config.yaml
head_dim: 64
batch_tokens: 16384
doc_mask: true
dataset: "wikipedia_en"
Each number is 128 + 32 x the weight over its row's rms, rounded and kept within 0 to 255. Layers, rows and columns count from 0. The size above them is the row's rms in percent of the matrix's.

# layer 9 MLP up, 512x128, rms 0.127, rows 104-130, columns 0-127
size [101  62  94  96 105  96  94 107 103  90  82 114  95 103 101 109  99 100  90 104  95  89 109  90  95 102  89]
[[216 123 161 102 151 129 166 194  91 125 119 104 146 153  87 187 144 144  65 152 143 118 137 154 147 101  89 130  95 130 156 100 168 123  99 151 112 160 124 102 138 166 138 120 137  85 140  94 133 100 166 158 193 111 152 146 139 105 115  83 141  85 111 110 109  90 135 177 157 161 124 143 127  97 126 131 115 204 136 116  83 123 142  93 183 136  83 131  96 116 107 124  81 124 162 120  80 159 124 205 152 136  83  91  90  80 117 126 138 111  58 161 166  99 118 115  80  41 119 187 104  89 166 128 130  98 149 115]
 [150 143  98 116 134 173  43 139  59 180 118 105 154  44 125 134 139 107 174 129 151 123 115 170 128 145 118 160  93 136  97 154 138 126 119 109 131 142 132 147 120 124 197 120 113 146 124 138 139  86  98 117 175 123 126 146  85 161 169  89  62 122  70 114 193 111 189  86 123 183  94 156 144 201 117 178  92 116 156 139 112 128 180 155  56  69 147 174 124 138 129 129 124  55 122  68 107 133  85 120 181 129 128 113 116 105 112 166 144 165 114 101 143  88 147 151 126 141 145 149 136 128 134  71 141 105 156 122]
 [127 162  75  74 140 124  91 138 143 151 115 164 166 132  69 109 158  78 150 130 132 136 139  83  32 152 103 135 171 125 106 132 130 164 100 175 159 147 133  73  96 167 120 106 139  98 120 153 133 152 115 142 120 173 144  97 136 111  87  94 142 129  94 110 138 142 114 136 113 138  93 145 139 183 135 187 162 148 155 133  76 135 170 132 160 115 112 128 188 153 111 125 120 205  98  74 145 134  79 106 136 162 109 126  72  95 115 147 121 106  69 132 206  44 114 119 124 140 190 170 124 184 126 133 124  89 190 153]
 [151  91 120  86 145 124 106 101 164 164 131 149 172 128  99 139 143 142 100  93 182 171 148 173 167 136 173 132 181 104 117  88 158 101  81 203 158 120 144 120  98 162 185 137 140 111 127 148 118 140  91  96 126 144 155 148 130  98 110  94 159 111 168 123 129  38  91  87  95 145 105 174 172 110 150  55  43 151 127 123 172  81 122 150 133 141 114 139 165  97 190  95  86 154 155 105 127 105  89 181 137 146 155 146 127 114 117 129  92 149 112 109 102 124  79  87 107 123 137 169  36 168 162 130 138 108 104 120]
 [120 102 139 174 133 165 160 141 105 107 111 127 193 116  98 210 111 210 130 136 116 183 107 118 122 133 135 117 125 111 133 162 108 158 118 146  70 161 109 120 152 170 126 161  82 136 140 204  92  45  83 126 186 124 137 145 113 176 162  32 100 141  85 112 143  75 100 134 137 154 139 118  55 129 133 121 150 119  94 152 143 101 129 158 135 147 108 105 132 109 132 122  96  77 183 105 146 137 143 154 118 105 126 118 130  81 149 139 167 138  76 105 131 118 104  21 152 146 171 113 128 152 156 157 100 139 122 105]
 [115 106  61 175 149 155 156 134 109 131  45 126 112 136 150 150 130  63 133 121 137 110 105  73 101 154  98 122 148  63 163 141 179 137 120 168 119 135 111 130  84 189 138 134 100 126 167 191 172 121 190 134  70 161 141 146 135 128 109 133  58 131 142 145  89 160 125 110 128 133  86 162 105 159  94 134 118 124  99 130  90 141 135 106 103 183 150  49 113 104  62  80 142 133 140 157 135 127 115 126 119 170 156 131 148 102 119  93 142 129 153 113 196 117  99  95 120  74 133 114 109  88 170 231 102  98 142 123]
 [149  96 180 159 135 124 135 156 154 104 113 130 137 128  44 124  98 183 115 153  85 236  67 109 107 145  89 126 169 120 142 177 110 132 124 141  84 158 148 143 107 163 132 124  73  97 167 156  73  74 100 157 105 118 112 110  90 173 146  95 132 103  90 144 195 126 215 148 113 146  90  93 111 124 128 143 134 132 148 153 153 160 133  96 110 138  98  92  92  95  61 123  59  77 170 130 139 122 110 137 135 145 152 158 115 137 132  80 144 178  93 138 149 159 113 186 160 127 124 138 153 134 141  91 135 178 115 158]
 [138 103 105 102 147 132 145 157 149  33  92 108 127 122 132 130 125 148 145 101 145 126 177 194  94 112  88 103 127 147 120  80 143 122 143 111 106  98 124 156  89  93 123 131  36  63 150 121 154 123  79  88 147 165 169  70 119 139 138  99 158 151 189 134 130 132 131 173 133 191 137 176 121 132 147 119 100 144 120 154  67 132 157 113 168 141 152 162 142 143  93  87 134  85 112 118 104  90 114 127 125 177  93  99 136 101 138 126 112  74  93 119 132 149  73 127 138 117 195 179 111 144 195 183  51  85 100 103]
 [101  57  99 120 123 118 136 153 165 128  98  60 118 132 101  87 125 129 139  94 117 154 107 164 144 138 119 149 134 149 161  78 173  74 145  96 186 105 128 118 144 124 103  86 152 167 154 176 100 166 110 117 134 134 164 122  84 199 124  65 147  90 175 180 147 172 124 119  88 177 154  95 130  82 143  79 149 133  96 154 115 107 111 152 145 136 142 138 140  62  59 101 130 129 110 116 125 153 118 140 188 168  75 178 107 112 112 128 191 137 135  92  95  77  93 109 140 171 136 158  58 162 170 115 156 115 152 178]
 [166 103  45 184 147 133  66 114 160 153  92  95  69 123 120 209 139 127  91 106 109 121 137 121  75  71 114 113 154 159 207 135 138 153 168 120 125 141 129 125 150 105 197 186  84 110 166 161 107 116 141 107 123 130 173 133 113 113  83 132 158 115 119 177 120  59 146 108  99 125 138 142 103 126 170 129 163 149 180 129  90 118 155 126 145 151 118 103  96 150 119  87 160 133 181  94  97  84  92 125 183 124 109 136  87  79 124 138 132 116  97 138 143  91 130 108 149 208  91 140 116 145 162 134  62 121 155 170]
 [157  87 109 134 122 127 157 108 145 131 126  72 132  77 134 153 150 176 127 160 141 117 107 141 154  91 158  62 174 135 124  87 148 127  84  80 112 113 193 125 124 130 162 132  84  96 159  71 151  85 127 144 122  90 166  81  98 170 168 114 137 108 135 184 149 170 127 131  86 153 133 159  90  83 135 123 161 252 183 113 135 100 100 119 123 151  74 135  91 109 103 134 141 156 150 177 119 112  72 137 185 116  92 167 102 114 120 101 185 122  95 127 104 146 102 125 141 104 163 203 123  97 121 122 155 132  91  81]
 [169  61 121  95 123 183 183 132 115 111 114 110 181 127 113 150  88 132 120 121 108 156 130 134 121 109 106  97 140 113 144 145 178 129  73  96 132 151 125  57 171 166 148 147 147 138 133 130 173 110  99 118 118 167 150 142 121 200  54  70 141 107 139 169 139 130 121 115  46 160 110 140  96 119 144  97 116 126 116 191 145 152 110 110 105 116 198 140  62  58 119 130  97 140 131 170 144  69  99 152 164 117 116 120 153 101 115 158 189 164 108 134 144 127  99 100 102 181  91 145 149 196 156 166 108 106 114  65]
 [165 126 161 164 138  76 135 106 144 104  93  93 177 153  89  90 167 167 129 111 114 186  81  87 133 151 181 111 111 119 129 150 107 125  74 152 140 168 146 156 146 144 207 124 146 103 102 147  89 162 123 169 172  97  68 131 140 111 165 104 110 129 133 153 126  81 152 158  79 156 114 114 125 130 160 148 122 151  94 139 103  61 158 179 126 129 118  95 131 174 147  96  85 103 160  90 146 156  91 207 173 117 142 113 122  77  96  72 152 161 122 125 124  48 139  75 193 102 138 140  99 129 142 115  95 145 109 189]
 [ 89 120 126 124 156 105  79 110  76 132 111 132 194 113  56  84 150 171 119 121  87 184 125 126 105 151  91 132 143  74 108 219 114 110 119 142  79 120 131 126 140 206 174  98  95 130 150 183 139 177 110 173 162 113  91  99 104 110 138 125 139  97 132 160 173  96 124 179 142 154 124 163 160 159 162 165 135  93 141 147  73 174  99 152 100  82 112 113 148 120 159 162 124  68 111  73 144  50  70 131 162 159  99 116 130  67 142 136  88 152 111 156 168  99 138 131 148 122 136 147 111 111 167 141 110 145 134 104]
 [118 125 134 143 158 134 184  98  88 115 122 110 136  89 126 121 128 150 109  96 143 179 137 151 162 138 148 122 158  77 114 200  87 143 100 126  79 147 121 149 110 144 159 125 101  89 181 104 173 130 111 160 123 160 134 124  92 183 173 164  93  99 133 121 118 112 134 119  88 106 119 105 180 103 100 159 182 143 179 138 150 169 111 124 136  65 138 117 114  94 131  64  92 117 119  79  75 119  70 111 156 154 169 172 122 105 120  61 198 149 148 123 117  89 100 105 185 137 170 124 147 157 167 119 149  19  78 139]
 [149  67  71 181 153 109  99 164 144 122 170  59 127 121 112 150 152  92 121 141 142 176  69 148 134 120  55 173 111  81 160  71 128  74 142 176 141 125 126 123 104 104 148  97  97 169 159  88 124 129 177 141 142 146 113 145 183 133 105 160 104 103 110  62 153 127 210 160  86 172 126 118 140 123 117  95  82 129 161 149 129  75  97 129 139 146 130 146  77  57  68 122 127 120 135 128 109  99  97 158 118 136 146 153 174 101 146  94 131 114 156 114 161 109 128 120 119 120 104 156 111 117 226 158 122 122 143  75]
 [148  71  98 129 144 134  99 158 113 115 164 140 120 155 124 158 168 148 124 122 102 152 175 112  96  71 132 133 165 104 143 133 151 127 117 149 165  99 114   0  85 176 144 166 145 161 163 176 153 107 147 188 186 122 133 107 126 125  99 130 132 102  98 129 120 124 116 141  99 181 116 140 139 195 138 146  96 123 115 131 105 157 193 151 113 129 145 109  30 138 113 142  76 118 117 107 121 123 131 139 151 107 136 106 145 144 146 157  90  85  78 192 172 152  81 133 104  66  93 122 130  98 164 122  90 105  54 105]
 [119 149  82 141 143  80 108 187  90 136  54 109 136 116 118 140  51 109  95 148 127 159 126 148 118 132 130 114 133 144 157 162 114  42 147  80  71  70 125 114 111 146 102 131 148 156 135 217 111 121 156 182 120 190 157 120 158 174 131 123  74 189 157 151 149  82 104 143 120 143 112 126  99 108 156 139 188 103  74 107 114  92  96 119  48  90 149  99 114 119 146 141 106 113 193 136 146  89 142 160 134 176 136 146 136 111  94 167 102 130 130 155 111 151 125 104  98 113 122  95 120 120 180 166 161 187 159 110]
 [ 91  62 100 121 118 163 133 154  97 112 110  78 123  98 114  92 192 165 126 171  85 145 125 174 113 101  79 147 172  97 120 163  87 101  96 114 123 119  90 152  80 149 100  92  72 125 170 142  97 142 117 127 162 215 136 149 158 170 113 157 113  96 154 120 186 188 151 170 112 181 151  94 184  90 136 120 165 124 136 120 119 118 116 147 134  84 106 114 133 114  11  78 132  99 112  79 144 154 158 104 163 144  80 126 130 141 118 113 143 189 167 161 150 118 128 132 146 119 156 129 125 133 160 109 153  77  96 150]
 [178  98 124 117 133 148 148 110 108 108 116 124 122 166 160 125 130  48 150 130 140 157 110 132 121 147  75 159  98 127 152  49 176  66 118 125 162 139 148 119 139 142 105 164 129 185 129 166 184 146 125 127  87 179 171 159 133 183 112 107 116  61 112  82 139 137  74 125 133 185 104 144 124 125 131  81 132 129 137 122 127 127  84 134 131 163 100 157  52 142 136 116  92 160  68 129 104 131  69 137 169  87 127 211 126  95 108 135  98 181 140 119 145 144  91  91 102  85  94 168  84 187 162 166  82 145 148 101]
 [ 95 148 109 165 136 113  88 136  84 132 141  70 165 147 110 101 171  78 147  93 129 156  87  84 123 140 127 135 118 120 140 186 117  99 139 128  52 115 112 133  97 112 151 153 130 138 153 129 104 153 157 120 151 118  93 108 171 146 147  51 116 133  60 157 158  73 108 217 123 240 173 105 128 123 163 145 168  89 120 156 128 153 134 161  68  91 101 152 132 159  90 127  88 102 143 147 174 107 138 130 170 112 110 153 121  84  96 121 131 160 126 203 166 175 144 113  99 164 108 135 123 102 171  84 149 144 130 100]
 [148 126 100 116 143 143 112 150  96 153 127 133 129 143 100 155 159 124 123 150 150 187 103 121 145 162 105 172 113 110  77 177 120 123 143 154 117 141 169 108 128 175 137 177 125  94 174 178 117 145 106 149 130 138 117 134 158 204  61  86 102 102  94 132 163  83 115 183 157 159  76 119  88 145 121 116 136  92 126 108 137 147 170 106 123 160 113  89  50 150 140 161 106  74 158 118 153 155 124 138 174  72 112 163  81  25 129 124 147 113  43 153 164 129 104 129  78  94 133 189 104 137  88 155 133 112 102  72]
 [159  44  97 122 154 140 118 180  88  66  81 144 125 137 121 173 130 129 103 149 173 130 156 119  79 132  79 146 160 141 101 130 141 132 151 117 154 143  96  85 172 165 118 120 134 124 111  94 158 105 127 150 158 126  76  82 198 156 131 160 131 121 108 123 122 126 168 183 136 138 118 135  94 171 137  96 102 115 108 179  49  83  87 114 135 159  97 146  81 144  61 152 124 183 159 116 111 138 157 132 110 132  98 108 126  75 105 102 106 113 128 174 153 116 108 146 126 168 163 144 127 156 101 219  28  89 114 119]
 [155 124  85 129 158 188 106 118 128 141 103 141 163  68 113 138  99 160 135 164  86 153 145 139  63 105 125 140 119 128 136 134 141 181  64 165  97 164  90 111 115 142 129 144  91 187 137 114 143 105  78 135  82 124 167 139 206 145 129 138 107 140  76 127 128 149 138 182 159 141  71 132  94 155  86  95 121 139  94 168 107 157 104 117 123 150 168 131 119 123 114  81 130 158 118 102 145 201 156 160 126  74 138 152 182  91 177  87 144 111  49 166 185 124 102 131 133  89  79 153 100  99 123 196 128 101  66 126]
 [139  98  83 119 144 132  52 153 169 117 148  96 136  74 117 109 176 187  80  88 113 119 145 192 157 171 138 168 166 124 115  99 131 104 112 168 107 120 200 115 103 122 153 116 117 172 156 119 165 121 124  81  78 105 141  72 119 116 100 153  86 101 134 139 110 101 103 175  95 136 168 184 117 106 102  79 120 161 167 146 131 155 161 151 128 111 145 145  78 129  82  71 140 140 120 186  97  68 121 133 139 143 164 124 115  89  94 135 167 109 166 124 159 172  51 117 140 101 122 177 159 111 133 149  68  73 115  83]
 [153  97  95 135 133 145 125 195 136 122 149 136 154 103 105 182 120 154 150 115 106 138 150 135  95  89 123 118 170 158 202 136  73 140 187 120  91 133  87 118 108 109 104 175  43 139 151 116  44 131 114 150 111 139 149 110 129 149 123 109 128 160  90  89 110 117 143 162  93 179 139 124 175 105 140  83 154 117 114 156 124 147 132 165 198 138  66 119  59  76  83 172 107  92 103 108 124 135 133 100 156  97 124 134 166 108 142  76 170  99  73 122  98 118  73  99 154 153 163 126  80 143 188 100 138  89 114 185]
 [199 123 112  95 127  78  68 154 155 162 165  78 131 135 143 129 117 138  48 100 132  94 150 114 168  92 132 120 210  87 132 121 132 127  92 144 129 135 173 148 131 161 147 194 140 139 154 110 113 123 138 125 118 142 128 107 150 115  65 141 148 107 109 140 149 140 122 153  86 141 142 222 154 139 161  78 100 161 136  99 123 153 149 104 105  86 163 138 102  59 136 127 154 185 174 102  91 121 112 211 186 147 174  97 130 115  53 152 111 174  76 121 115 120  91 119 106 120 113 191 160 152 101 135 127 113 124 115]]
# layer 9 MLP down (transposed), 512x128, rms 0.123, rows 104-130, columns 0-127
size [109  68  91  97  98  95  98 115 102  91  83 111 100 102  95 112  98  97  88 103  94  88 108  98  92 101  79]
[[147 112 156 146 117 129  47 113  58 185 162 145 133 148 149 106 112 111 128  84 135 167 146  93 201 135 136 151 101  77 160 145 135  98 151 183 187 166  88 100 145 127 112 154 129 177 139 117 139 103 109  97 152 105 167 105 118 113 190 136 129 123 149 114 157 184 108 120 156 135 103 116  85 101 170 158  84  84 131 135  91  95 149 144 105  50 111 115 117 121 157 122 163 129 160 150  94 125 141  86  89 104 118 200 116 141 176 105  95 130 177 172 148 110  48 159 121 116 146  63 112 131  94  78 130 186 133 164]
 [ 81 138 126 104   0 126 139  99 130 131 131 103 127 181 111 131 144 157 173 121 171  96  78  85 166 117 174 142 113 155 148 107 109 179 141 163 167 133 158  76 119 105 146 126 100 161  89  94 117 142 136 167 121 152 160 111 154 138  83 186 136 119 158 124 134 136  81 146 153  93 106 115 113  56 187 113 164 133 137 126 163 152  89 125 169 133 144  78  77 117 103 149 167 126 148 137 134 124 161 125 125 120 104 152 127 217 157 112 114 132 126 100 158 116 151 103 115  96 109 117 128 162  60 135 143 136 121 131]
 [141 123 181 130 180 174 173 114 191 110 127 117 119 126 123 115 131 119 101 153 126 124 162 147 162 109 167 121  67 145 136 114 100  57 151 101  66  93 112 153 125 134 137 151 167 124 121  98 129 113 135  62  87 180 141 149 100  85 177 163 153 164  87  96 111 113 103 100 167 137 161 165 153 156 152 121 187 156 128 127 132 149 114 141 179  76  84 159  99 119 174 106 112  46 132 174 134 149  84 158 168  96 126 106 127 104  69 105 148 128  89 119  53 143 122 119 120 121 111  89 102 105 123 171 174 184  90 197]
 [ 97 121  51 173 121 143 121 137 121 118 100 153  68 131 139 170 115  59 139 155 144 143 151 143  66 169  88 124 105  92 127 140  71 130 173  80 102 117 115 145 121 207 122 146  79 126 125 154 158 127  81 172 125 137  94 139  87 162 129 145 131 103 150 146  84 106 132 208 150 179 111 145  77  85 128 158 150 140 165 172  80 117 107 123 128 170 166 133 128 172  73 130 164 128 146 189 116 174  89 120 159 144 105 108 167 137 178  81 101  96  51 152 131 139 154 103 146  75  94 130 150 111 149 129 108 173 144 106]
 [141 159 178 169  41 108 169 130  90  84  54 167 125 131 160 117 109 152 177 156 174 145 178 116  93 160 161 139 170  85 107 113  83 121 158 134 120 169 126 134 109 155  64 125 136 163 163 127 106 143  73 119 140  87 130 127 148 127 131 113 115 121 128 151 126 119  83 126 185 203 160 177 137 149 110 108 144 133 173 123  62 172 172 107  64  88 132 148  85 205 100 125 117 140 104 156 106 142 121  71 138 100 107  93 141 128 130 126 109 130 156 140 131 116 112 176 148 111 105  92 131 111  37  89 150 129 121 165]
 [150 165 129 120 120  99 122  90 188 162 148 126  74  95 159 127 111 135  98 142 112 112 108 151  69  96 167  81 157 111 105 135 117 141 146 161 102 140 128 120 117 178  80 126 107 187 126 127 133 136  65 148 169 153 101 212 132 104  65 163 179 162  88 133  77 147 108 128 200 168 100 135 145 127 169 131 165 120 160 147 172 192 151 127 158 131 164  91 125  93  96 130 132 127  96 150 108 114 116  62 111 145 127 161  99 102  37  94  93  99 113 118 137 188 120 182 154 101 108 137 125  98  56 160 116 144 101 130]
 [156 128 100  81 129  79  97 146 101 143  99 193 130 107 108 100  93  84 143 100 149  68 164  85 162 136 199 201 152 106 153 106  56 147 115 128 139 112 126 142 117  59  42 152 149 168 148 105 107 140 172 110 175 138 161 104 129 126 162 133 100 159 132 140 125 116  98 103 173 135 132 120 118  94 122 194 111 152  98 129 122  71 117 155 126 144 156 144 173 104 162 121 171  78 129  85 115 129 144 132 139  99 111  60 165  91 151 176 126 134 120 184 144 197 125 151  90 147  91 117 130 125  72 108 163 136 181 145]
 [171 138 150  79 126 141 173 129 156 144 136 124  71 114 107  96  94 119  94  94 103 128 187 149 193 134 176 147 103 124 173 132 145 134 175 111 133 125 150 105 154 101 167 153 116  47  98 133 116 136 158 154  79 104 145 136 136 102 119 129 201 146 136 151  86 171 143  89 128 100 136  41 150 212 129 118 130 125 117  95 191 177 106 137 133 134 118 121 105  66 107 110  90 147 200 165 147 100 146  70  90 143 139 110 131 168 125 107 136 105  78 103 109 131  93  92 129 105 147 143 147  74 193 164  86 100 127 167]
 [ 46 147 180  93 116 140  76 138 144  85 186 133 177 121  84 151 122 128  90 149 167 109 152  47 106 159 157 118 169 119 139 109  92  75 137 145 116 103 131 151  89 142  93 125 137 131 151 123 114 116 138 126 204  93 150  90 122 146 101  99  95 130  87 137 144  87 121  53 132 143 172 129 114 151 168 162  87 143  91 105 122 190 205 141 127  90 137 151 147  83 186 117 151 141 146  95  88 143 106 154  86 149 188  88 127  72 131 155 136 107  59 147 134 159 160 137 117 162  75 100 136 133 112 150 166 159 151 136]
 [ 99 137 106  86 206 181 137  79 100 149 120 136 132 131 184 108 142  98 120 140 114 156  86 136  91 121 140 149 104  74 106 107  96 134 117 203 103  90 102 158 149 190 123  36 122 176 147 128 135 170 162 117 113 133 140 119 112 126 102 102  95 156 103 130 145 164 132 173 173 166 100 169 151 170  71 151 134 126 152  99  97 155 146 159 120 112 124 119 130  91  69 144 136 150  94 161 148 120 117 150 122 107  80  64 145  85  94 129 170 122  82  79 125 190 212 132  86  96 114 160 120 109 153 128 184 143 159  89]
 [179 114 170 178  85  97 123  73 151  74  94 178  85 105 128 164 121  68 156 100  87 139 131 144  88 161 102 128  63 114 107 136 140 176 172 138 124  71  84 139 159 125  86 147 161 124 131 159 107 152 136  73 148 136  81 123 102 136 116 110 192 145  96 156  89 161 155 159 166 120 126 154 119 147 139  97 131  68  71 144  84 164 135 125 130  97  76 162 152 152 151 131 132 119 149 100 135 170 175  85 117 165  93 105 136 194 126 153 128 126  83 163 171 116 100  93 169 199  67 120 113 148 155 162 121 164 129 150]
 [107 190 148 145 109 135 206 118 147 137 123  76 134 122 136 113 135  83  92 167  94 103 122 186 119 137 144  91 123 141 151 108 120 118 115 114 186 141 103  93 204 106 113  78 164 145  87 120 156 135 134  78 177  96 128 133 122 134  54  84 136 175 131 167 133 175 100  50  90 106 133 149  96 177 122 118  91 150 138 110 141 146 134 173 113 128 141 146  93  57 141 207 125 208 121 106  94 112 182 175  88 167 101 176 124 110  90 160 145 142  92 115 129 101 168 121 128 127 114  70 144 152 144 157 111 121 139 108]
 [ 96 127  66  53 210 158  72 163 121 127 122 102  62 141 190 123  61 127 137 154 192 101 114 184 143  49 130 100 116 121 117 154 166 155 195 128 175 129 131 124 136 122 141 128 130 163 157  83 145  52 142  74  98 190 127  87 101 158 115 125 136 179 150 135 101 142 150 143 151 128  91 112 142 161 103 139 138 118 142 159 163 166 144 126 103 135 152 110 105 157  98 120 116 151 134 167 114 105 109 125 153 144  86  84 112 102 121 110  84 142  78 103 127 139 173 127 123 200  73 118 132 180 156 115 133  93 132 123]
 [167 163  76 156 194 150 150  79 125 125 137 214 189 147  87  92 138 143 111 145 164 112 145 119 143 125 125 138 108 155 175 116 124  92 127  99  96 136 159 141 119  69 124 137 127 132 134 124 144  93  66 136 112 179 125 222  83 107  90 183  79 110 104  88 161 194 115 102  83  76  65 129 155 131 116  85  82  76 155 155 184 140 144 120 130 105 148 139 135 119 104 116 135 102 126 199 164 121 115  89  84 126 158 133  98 110 145 113 144 150 126 154 179 145 100 150 145 152 101  76 138 171  95 127 132  82  99 120]
 [125 109 175 138 218 152 133 137 137 114 119 108  80 133 103 134 123 147 101 102  99  85  67 135 166  99  87 147 122 154 170  87 177 112 143 163 136 144  82  80 127 141 107 164 116 123 158 125 156 139 168 154 141 139  75 166 150 111  97 118 104 175 110  52 115 149 107 173 138  47  88 117 135 119 158 193 159 158 162 166 108 124 148 102 120  71 109 125  98 177  95 112 155 136  80 175 147 116 134 124 169 103 141 131 112 115 110 101 118 113 124  89 120  72 153 220 138 138 175 118 144 182 138  99  62 169 132 166]
 [145 118 145  91 126  99 156 100 148 180  43 127  70 122 116 153 139 103 152 125 104 144  80 184 163  55  43 167 123 171 130 150 109 122 113 140 102 111 197 135 136 177 118 104  35 144 118 144 127 131 103 170  79 108 156  73 115 125 159 156 160 138 123 116 143  88 124  94  57 169 174 103 110 106  81 117 129 157 100 132 139 117  85 127 173 106 131  94 133 109 139 141 103 118  92 169 119 138 142  78 180 146 137 140 123 123 151 153 151 165 177 170 108 153 186 134 119 126 120 131 171  95  90 139 118 163 198 134]
 [ 90 124  78 161  63 136  89 151 116 119 170 119 109 143  66 137 231 123 148 126 140  74 149  85  93 136 115 137 117 128 159  72 175  89  86  77 126 173 145 115 215 130 186 141  95 150 139 108 164 167  97  82 150 115 158 101 129 131 149 161 151  94 168 110 115 122 186 139 178  92 127 173 139 151 130 112 148 179 139 116 126 124 109 137 103 157 141  85 146 115 105 141 134 173 126 151 134  92 128  83 109 115 168 148 110 168  94  91 113 215 147 107  66 119  83 107 124 103 159 152 124 120 118 105 118 116 191 121]
 [149 147 117 146 159  83 153  73 156  99 149 116 138 137 156  93  89  94  61 154 206 128  94 166 158 129 147 111  45 136 174 170 183 146 122 149 165 142  97 132  81  98 160 138 130 109 140 133  65 140 132 113 110 146 122 122 144 110 136 102 139  65 120 153 138 147 110 159 149 164 114 129 174  96 144 115 156  78 131 112  96 144 102 122 124 146 141 131  77 163 169 180 124   1 158 123 122 181  83 106 122 115 127 137 148  92 153  62  63 136 184 114 167 114 160 129 134 159 123 102 119 148 134 108 166 146  97 155]
 [123 116 118 124  98  57 132  89 140 163 108 156 165 134 143 128 103 145 157 156 185 139 122 107 150 162 150 123 108 124 119 153 128 128 145  69 176  86 174  85  71 132  94 118 136 175 181 142 155 178 162 188 133 151 120 148  87  59 102 104 125 157 149 150 123 169 106 123 160 170  93 151 141  83 104 160 124  89 106 156  72 163 115 118 165 140  44 115 109  76 110 116 104 143  88 181  97  52 120 100 121 118 106 160  86 101 169 152 156 163 109 120  76 139 143 164 150  73 115 107 149 110 157 166 102 143 190  96]
 [148 117 117 125 160  88 107  51 114 156  91 130 168 124  87 100  86 141 127 130 128  96  92 123 110 128 110 105 128  50 172  93  94 140 125 146 149 123 112 153 122  96 158  80 140 145 103 156 161 154 108 162 132  67 115 142 172 108  90  92 144  98 109 149 168 161 131  98 105 155  75 132 117 117  85 151 107 166 130 129 149 127 189 131 104 196 165 175 155  80 135 158 199  77  85 119 119 115 167 125 150 147 134 146 110 134 154  79  91 140  91 213  73 101 137 143 160 172 137  98 175 116  89 161 124 181 174 191]
 [184 135 106  60  76  98  94 109 157  98 136 119 111 127  84 125  95 124 187  60 180 127  94 168 122 127 179 151 101  72 102  64 135 135 102 127 170  98 127 135 110 174 127 122 126 119 139 137 173 167 177 103 118  82 123 144 112 104 117 139 148 128 156 140 129 114 128  89 122 158 131 138 134 100 103 125 159 126 139 132 106 152 179 172 116 153 113 149 183  86 108 100 170  93 165 202  94 131 123 120  94 180 116 155 134 183  61 118 186 190  99 133 141 126 121  93 120 124 127 199 110 122  56 178 138 181 113 168]
 [141 146 228 202  83 132 121 129  73 154 122 108  81 107 117 118 151 133  82  48  93 119 154  73 108 142  94 120 150 107 121 162 124 116  86 114 111 163 164 136 119 187 189 133 126 149 111 105 193 142 101 101 146 132 107 110 110 133 149 149 157 164 143 172 128 143 122 118  98 167 140 164 150 109 145 133 114  81 134 148 115 107 123 171 110 140 100 131 105 126 126 100 136  93 132 173  79 148 132  74 108 167  51 162 105  29 185 145 148 123 153 117 132 145 118  81 121 139 107 122 121  66 140 131 187 165 109 185]
 [160 193 116 104 116 122 120 151 137 183 158 126 137 146 150 158 198 114 173 102  59 111 171 158 183 184 131 162 149  66 153 101 141  91 132 146 168 153 106 133 101 178 192 139 127 109 114 143 157 182 112 135 136 167 144 115 127  90  89 110 167 143 155 117 131  77 144 108 141 117 170  81 156 159 136 132  98 135 147 113 169  71 121 191 151  75  90  90  55 137 130 142 127  87 108 147 116 140 105 101 138 119 125  84  66 176 140 113 118  80  76 119  76 105 140 142  73  94 147 142  94 154  91 167 143 144  93  94]
 [112  75 174 147  18 140  95 163 116 141 135 107 152 138 162  97 100 111 106 115 110 158 123 136 150 135 222  81 120 167 104 148 115 147 121 119 110 139 145 137 140  90 128  86  85  88  83 168 130 101 132 120 175 137 124 136 149 152 142  73 103 114 169 134 138  93 167 127 109 180 198 133 103 115 105 119 157  76 191 138 125 144 160 132  86 139  94 122 166 139 141 198 170 125 146  84 130 117  94 109 154  52 105 143 124 108 156 164 167 109 140 170 119 128 128 119 175 140 160 135 113 116  34  64 149  98 130 131]
 [ 90  98 180 121  77 139 127 121 127 112 137  92 150 156  99 130  74  85 146 183 130 119  41 195 143 120 125  74 150 137 118 163 187 161 137 138  82 113  88 131 133  92 144 130 133 157 149  96  60 153 174  93 116 134 126 125 127 148 124 100 127 120 125 140 236 158 136 138  38  93 133 134 157 108 198 150 153 100 129 100 154 105 103 122 132 147 172 126 115 105 158 133 148 170 169 145 136 109 149 148 174 118  42 101 135 164 135 148 116 131 116 115 125 115 133 191 101 169 134 102  49  97 137 123 116 118 124 171]
 [160 188 138 157 113 113 162 141 131 120 136 107  86 116 123 151  95 174 198 141 154 143  98 147 129 136 163  74 110 110 131 132  65 151  87  82 143  88  85 154  73 117 134 118  79 104 166 128 111  85 109 139 120 181 135 114 132  56 146 104 142 147 159  82 122 142  93 139 138 160  64 132 107 147 136 166 113  13 110 128 125 116 195 173 178  30 117 134 106 100 136 169 124 157 117 131 149 162  62 110 126  83 177 163 144 156 151 115 148 115 176 129 108 129 102 146 170 134 127 147 151 138 137 113 168 134 125 160]
 [120 190 147 138 108 159 145 126 146  70 122 113 154 123  92 107 104 116 115 146  60 167 151 114 171 157 138  95 105 134 117 164  92 105 127 102 124  90 145 100 117 127 116 116 103 162 155 117 135  87 152 138 152 142 137  90 173 160 106 101 158 149  92 167  88  79 100 102 129  44 165 155 158 125 135 178 145 169 153  53 168 125 130 109 145  82  84 174  99 138 147 138  84 167 147  91 134 146 205  91 146  54  84 135 141 185 133 171 174 128 120 125 158 158 121 110 131  80 143  80 156 127 139 123  64 108  95 204]]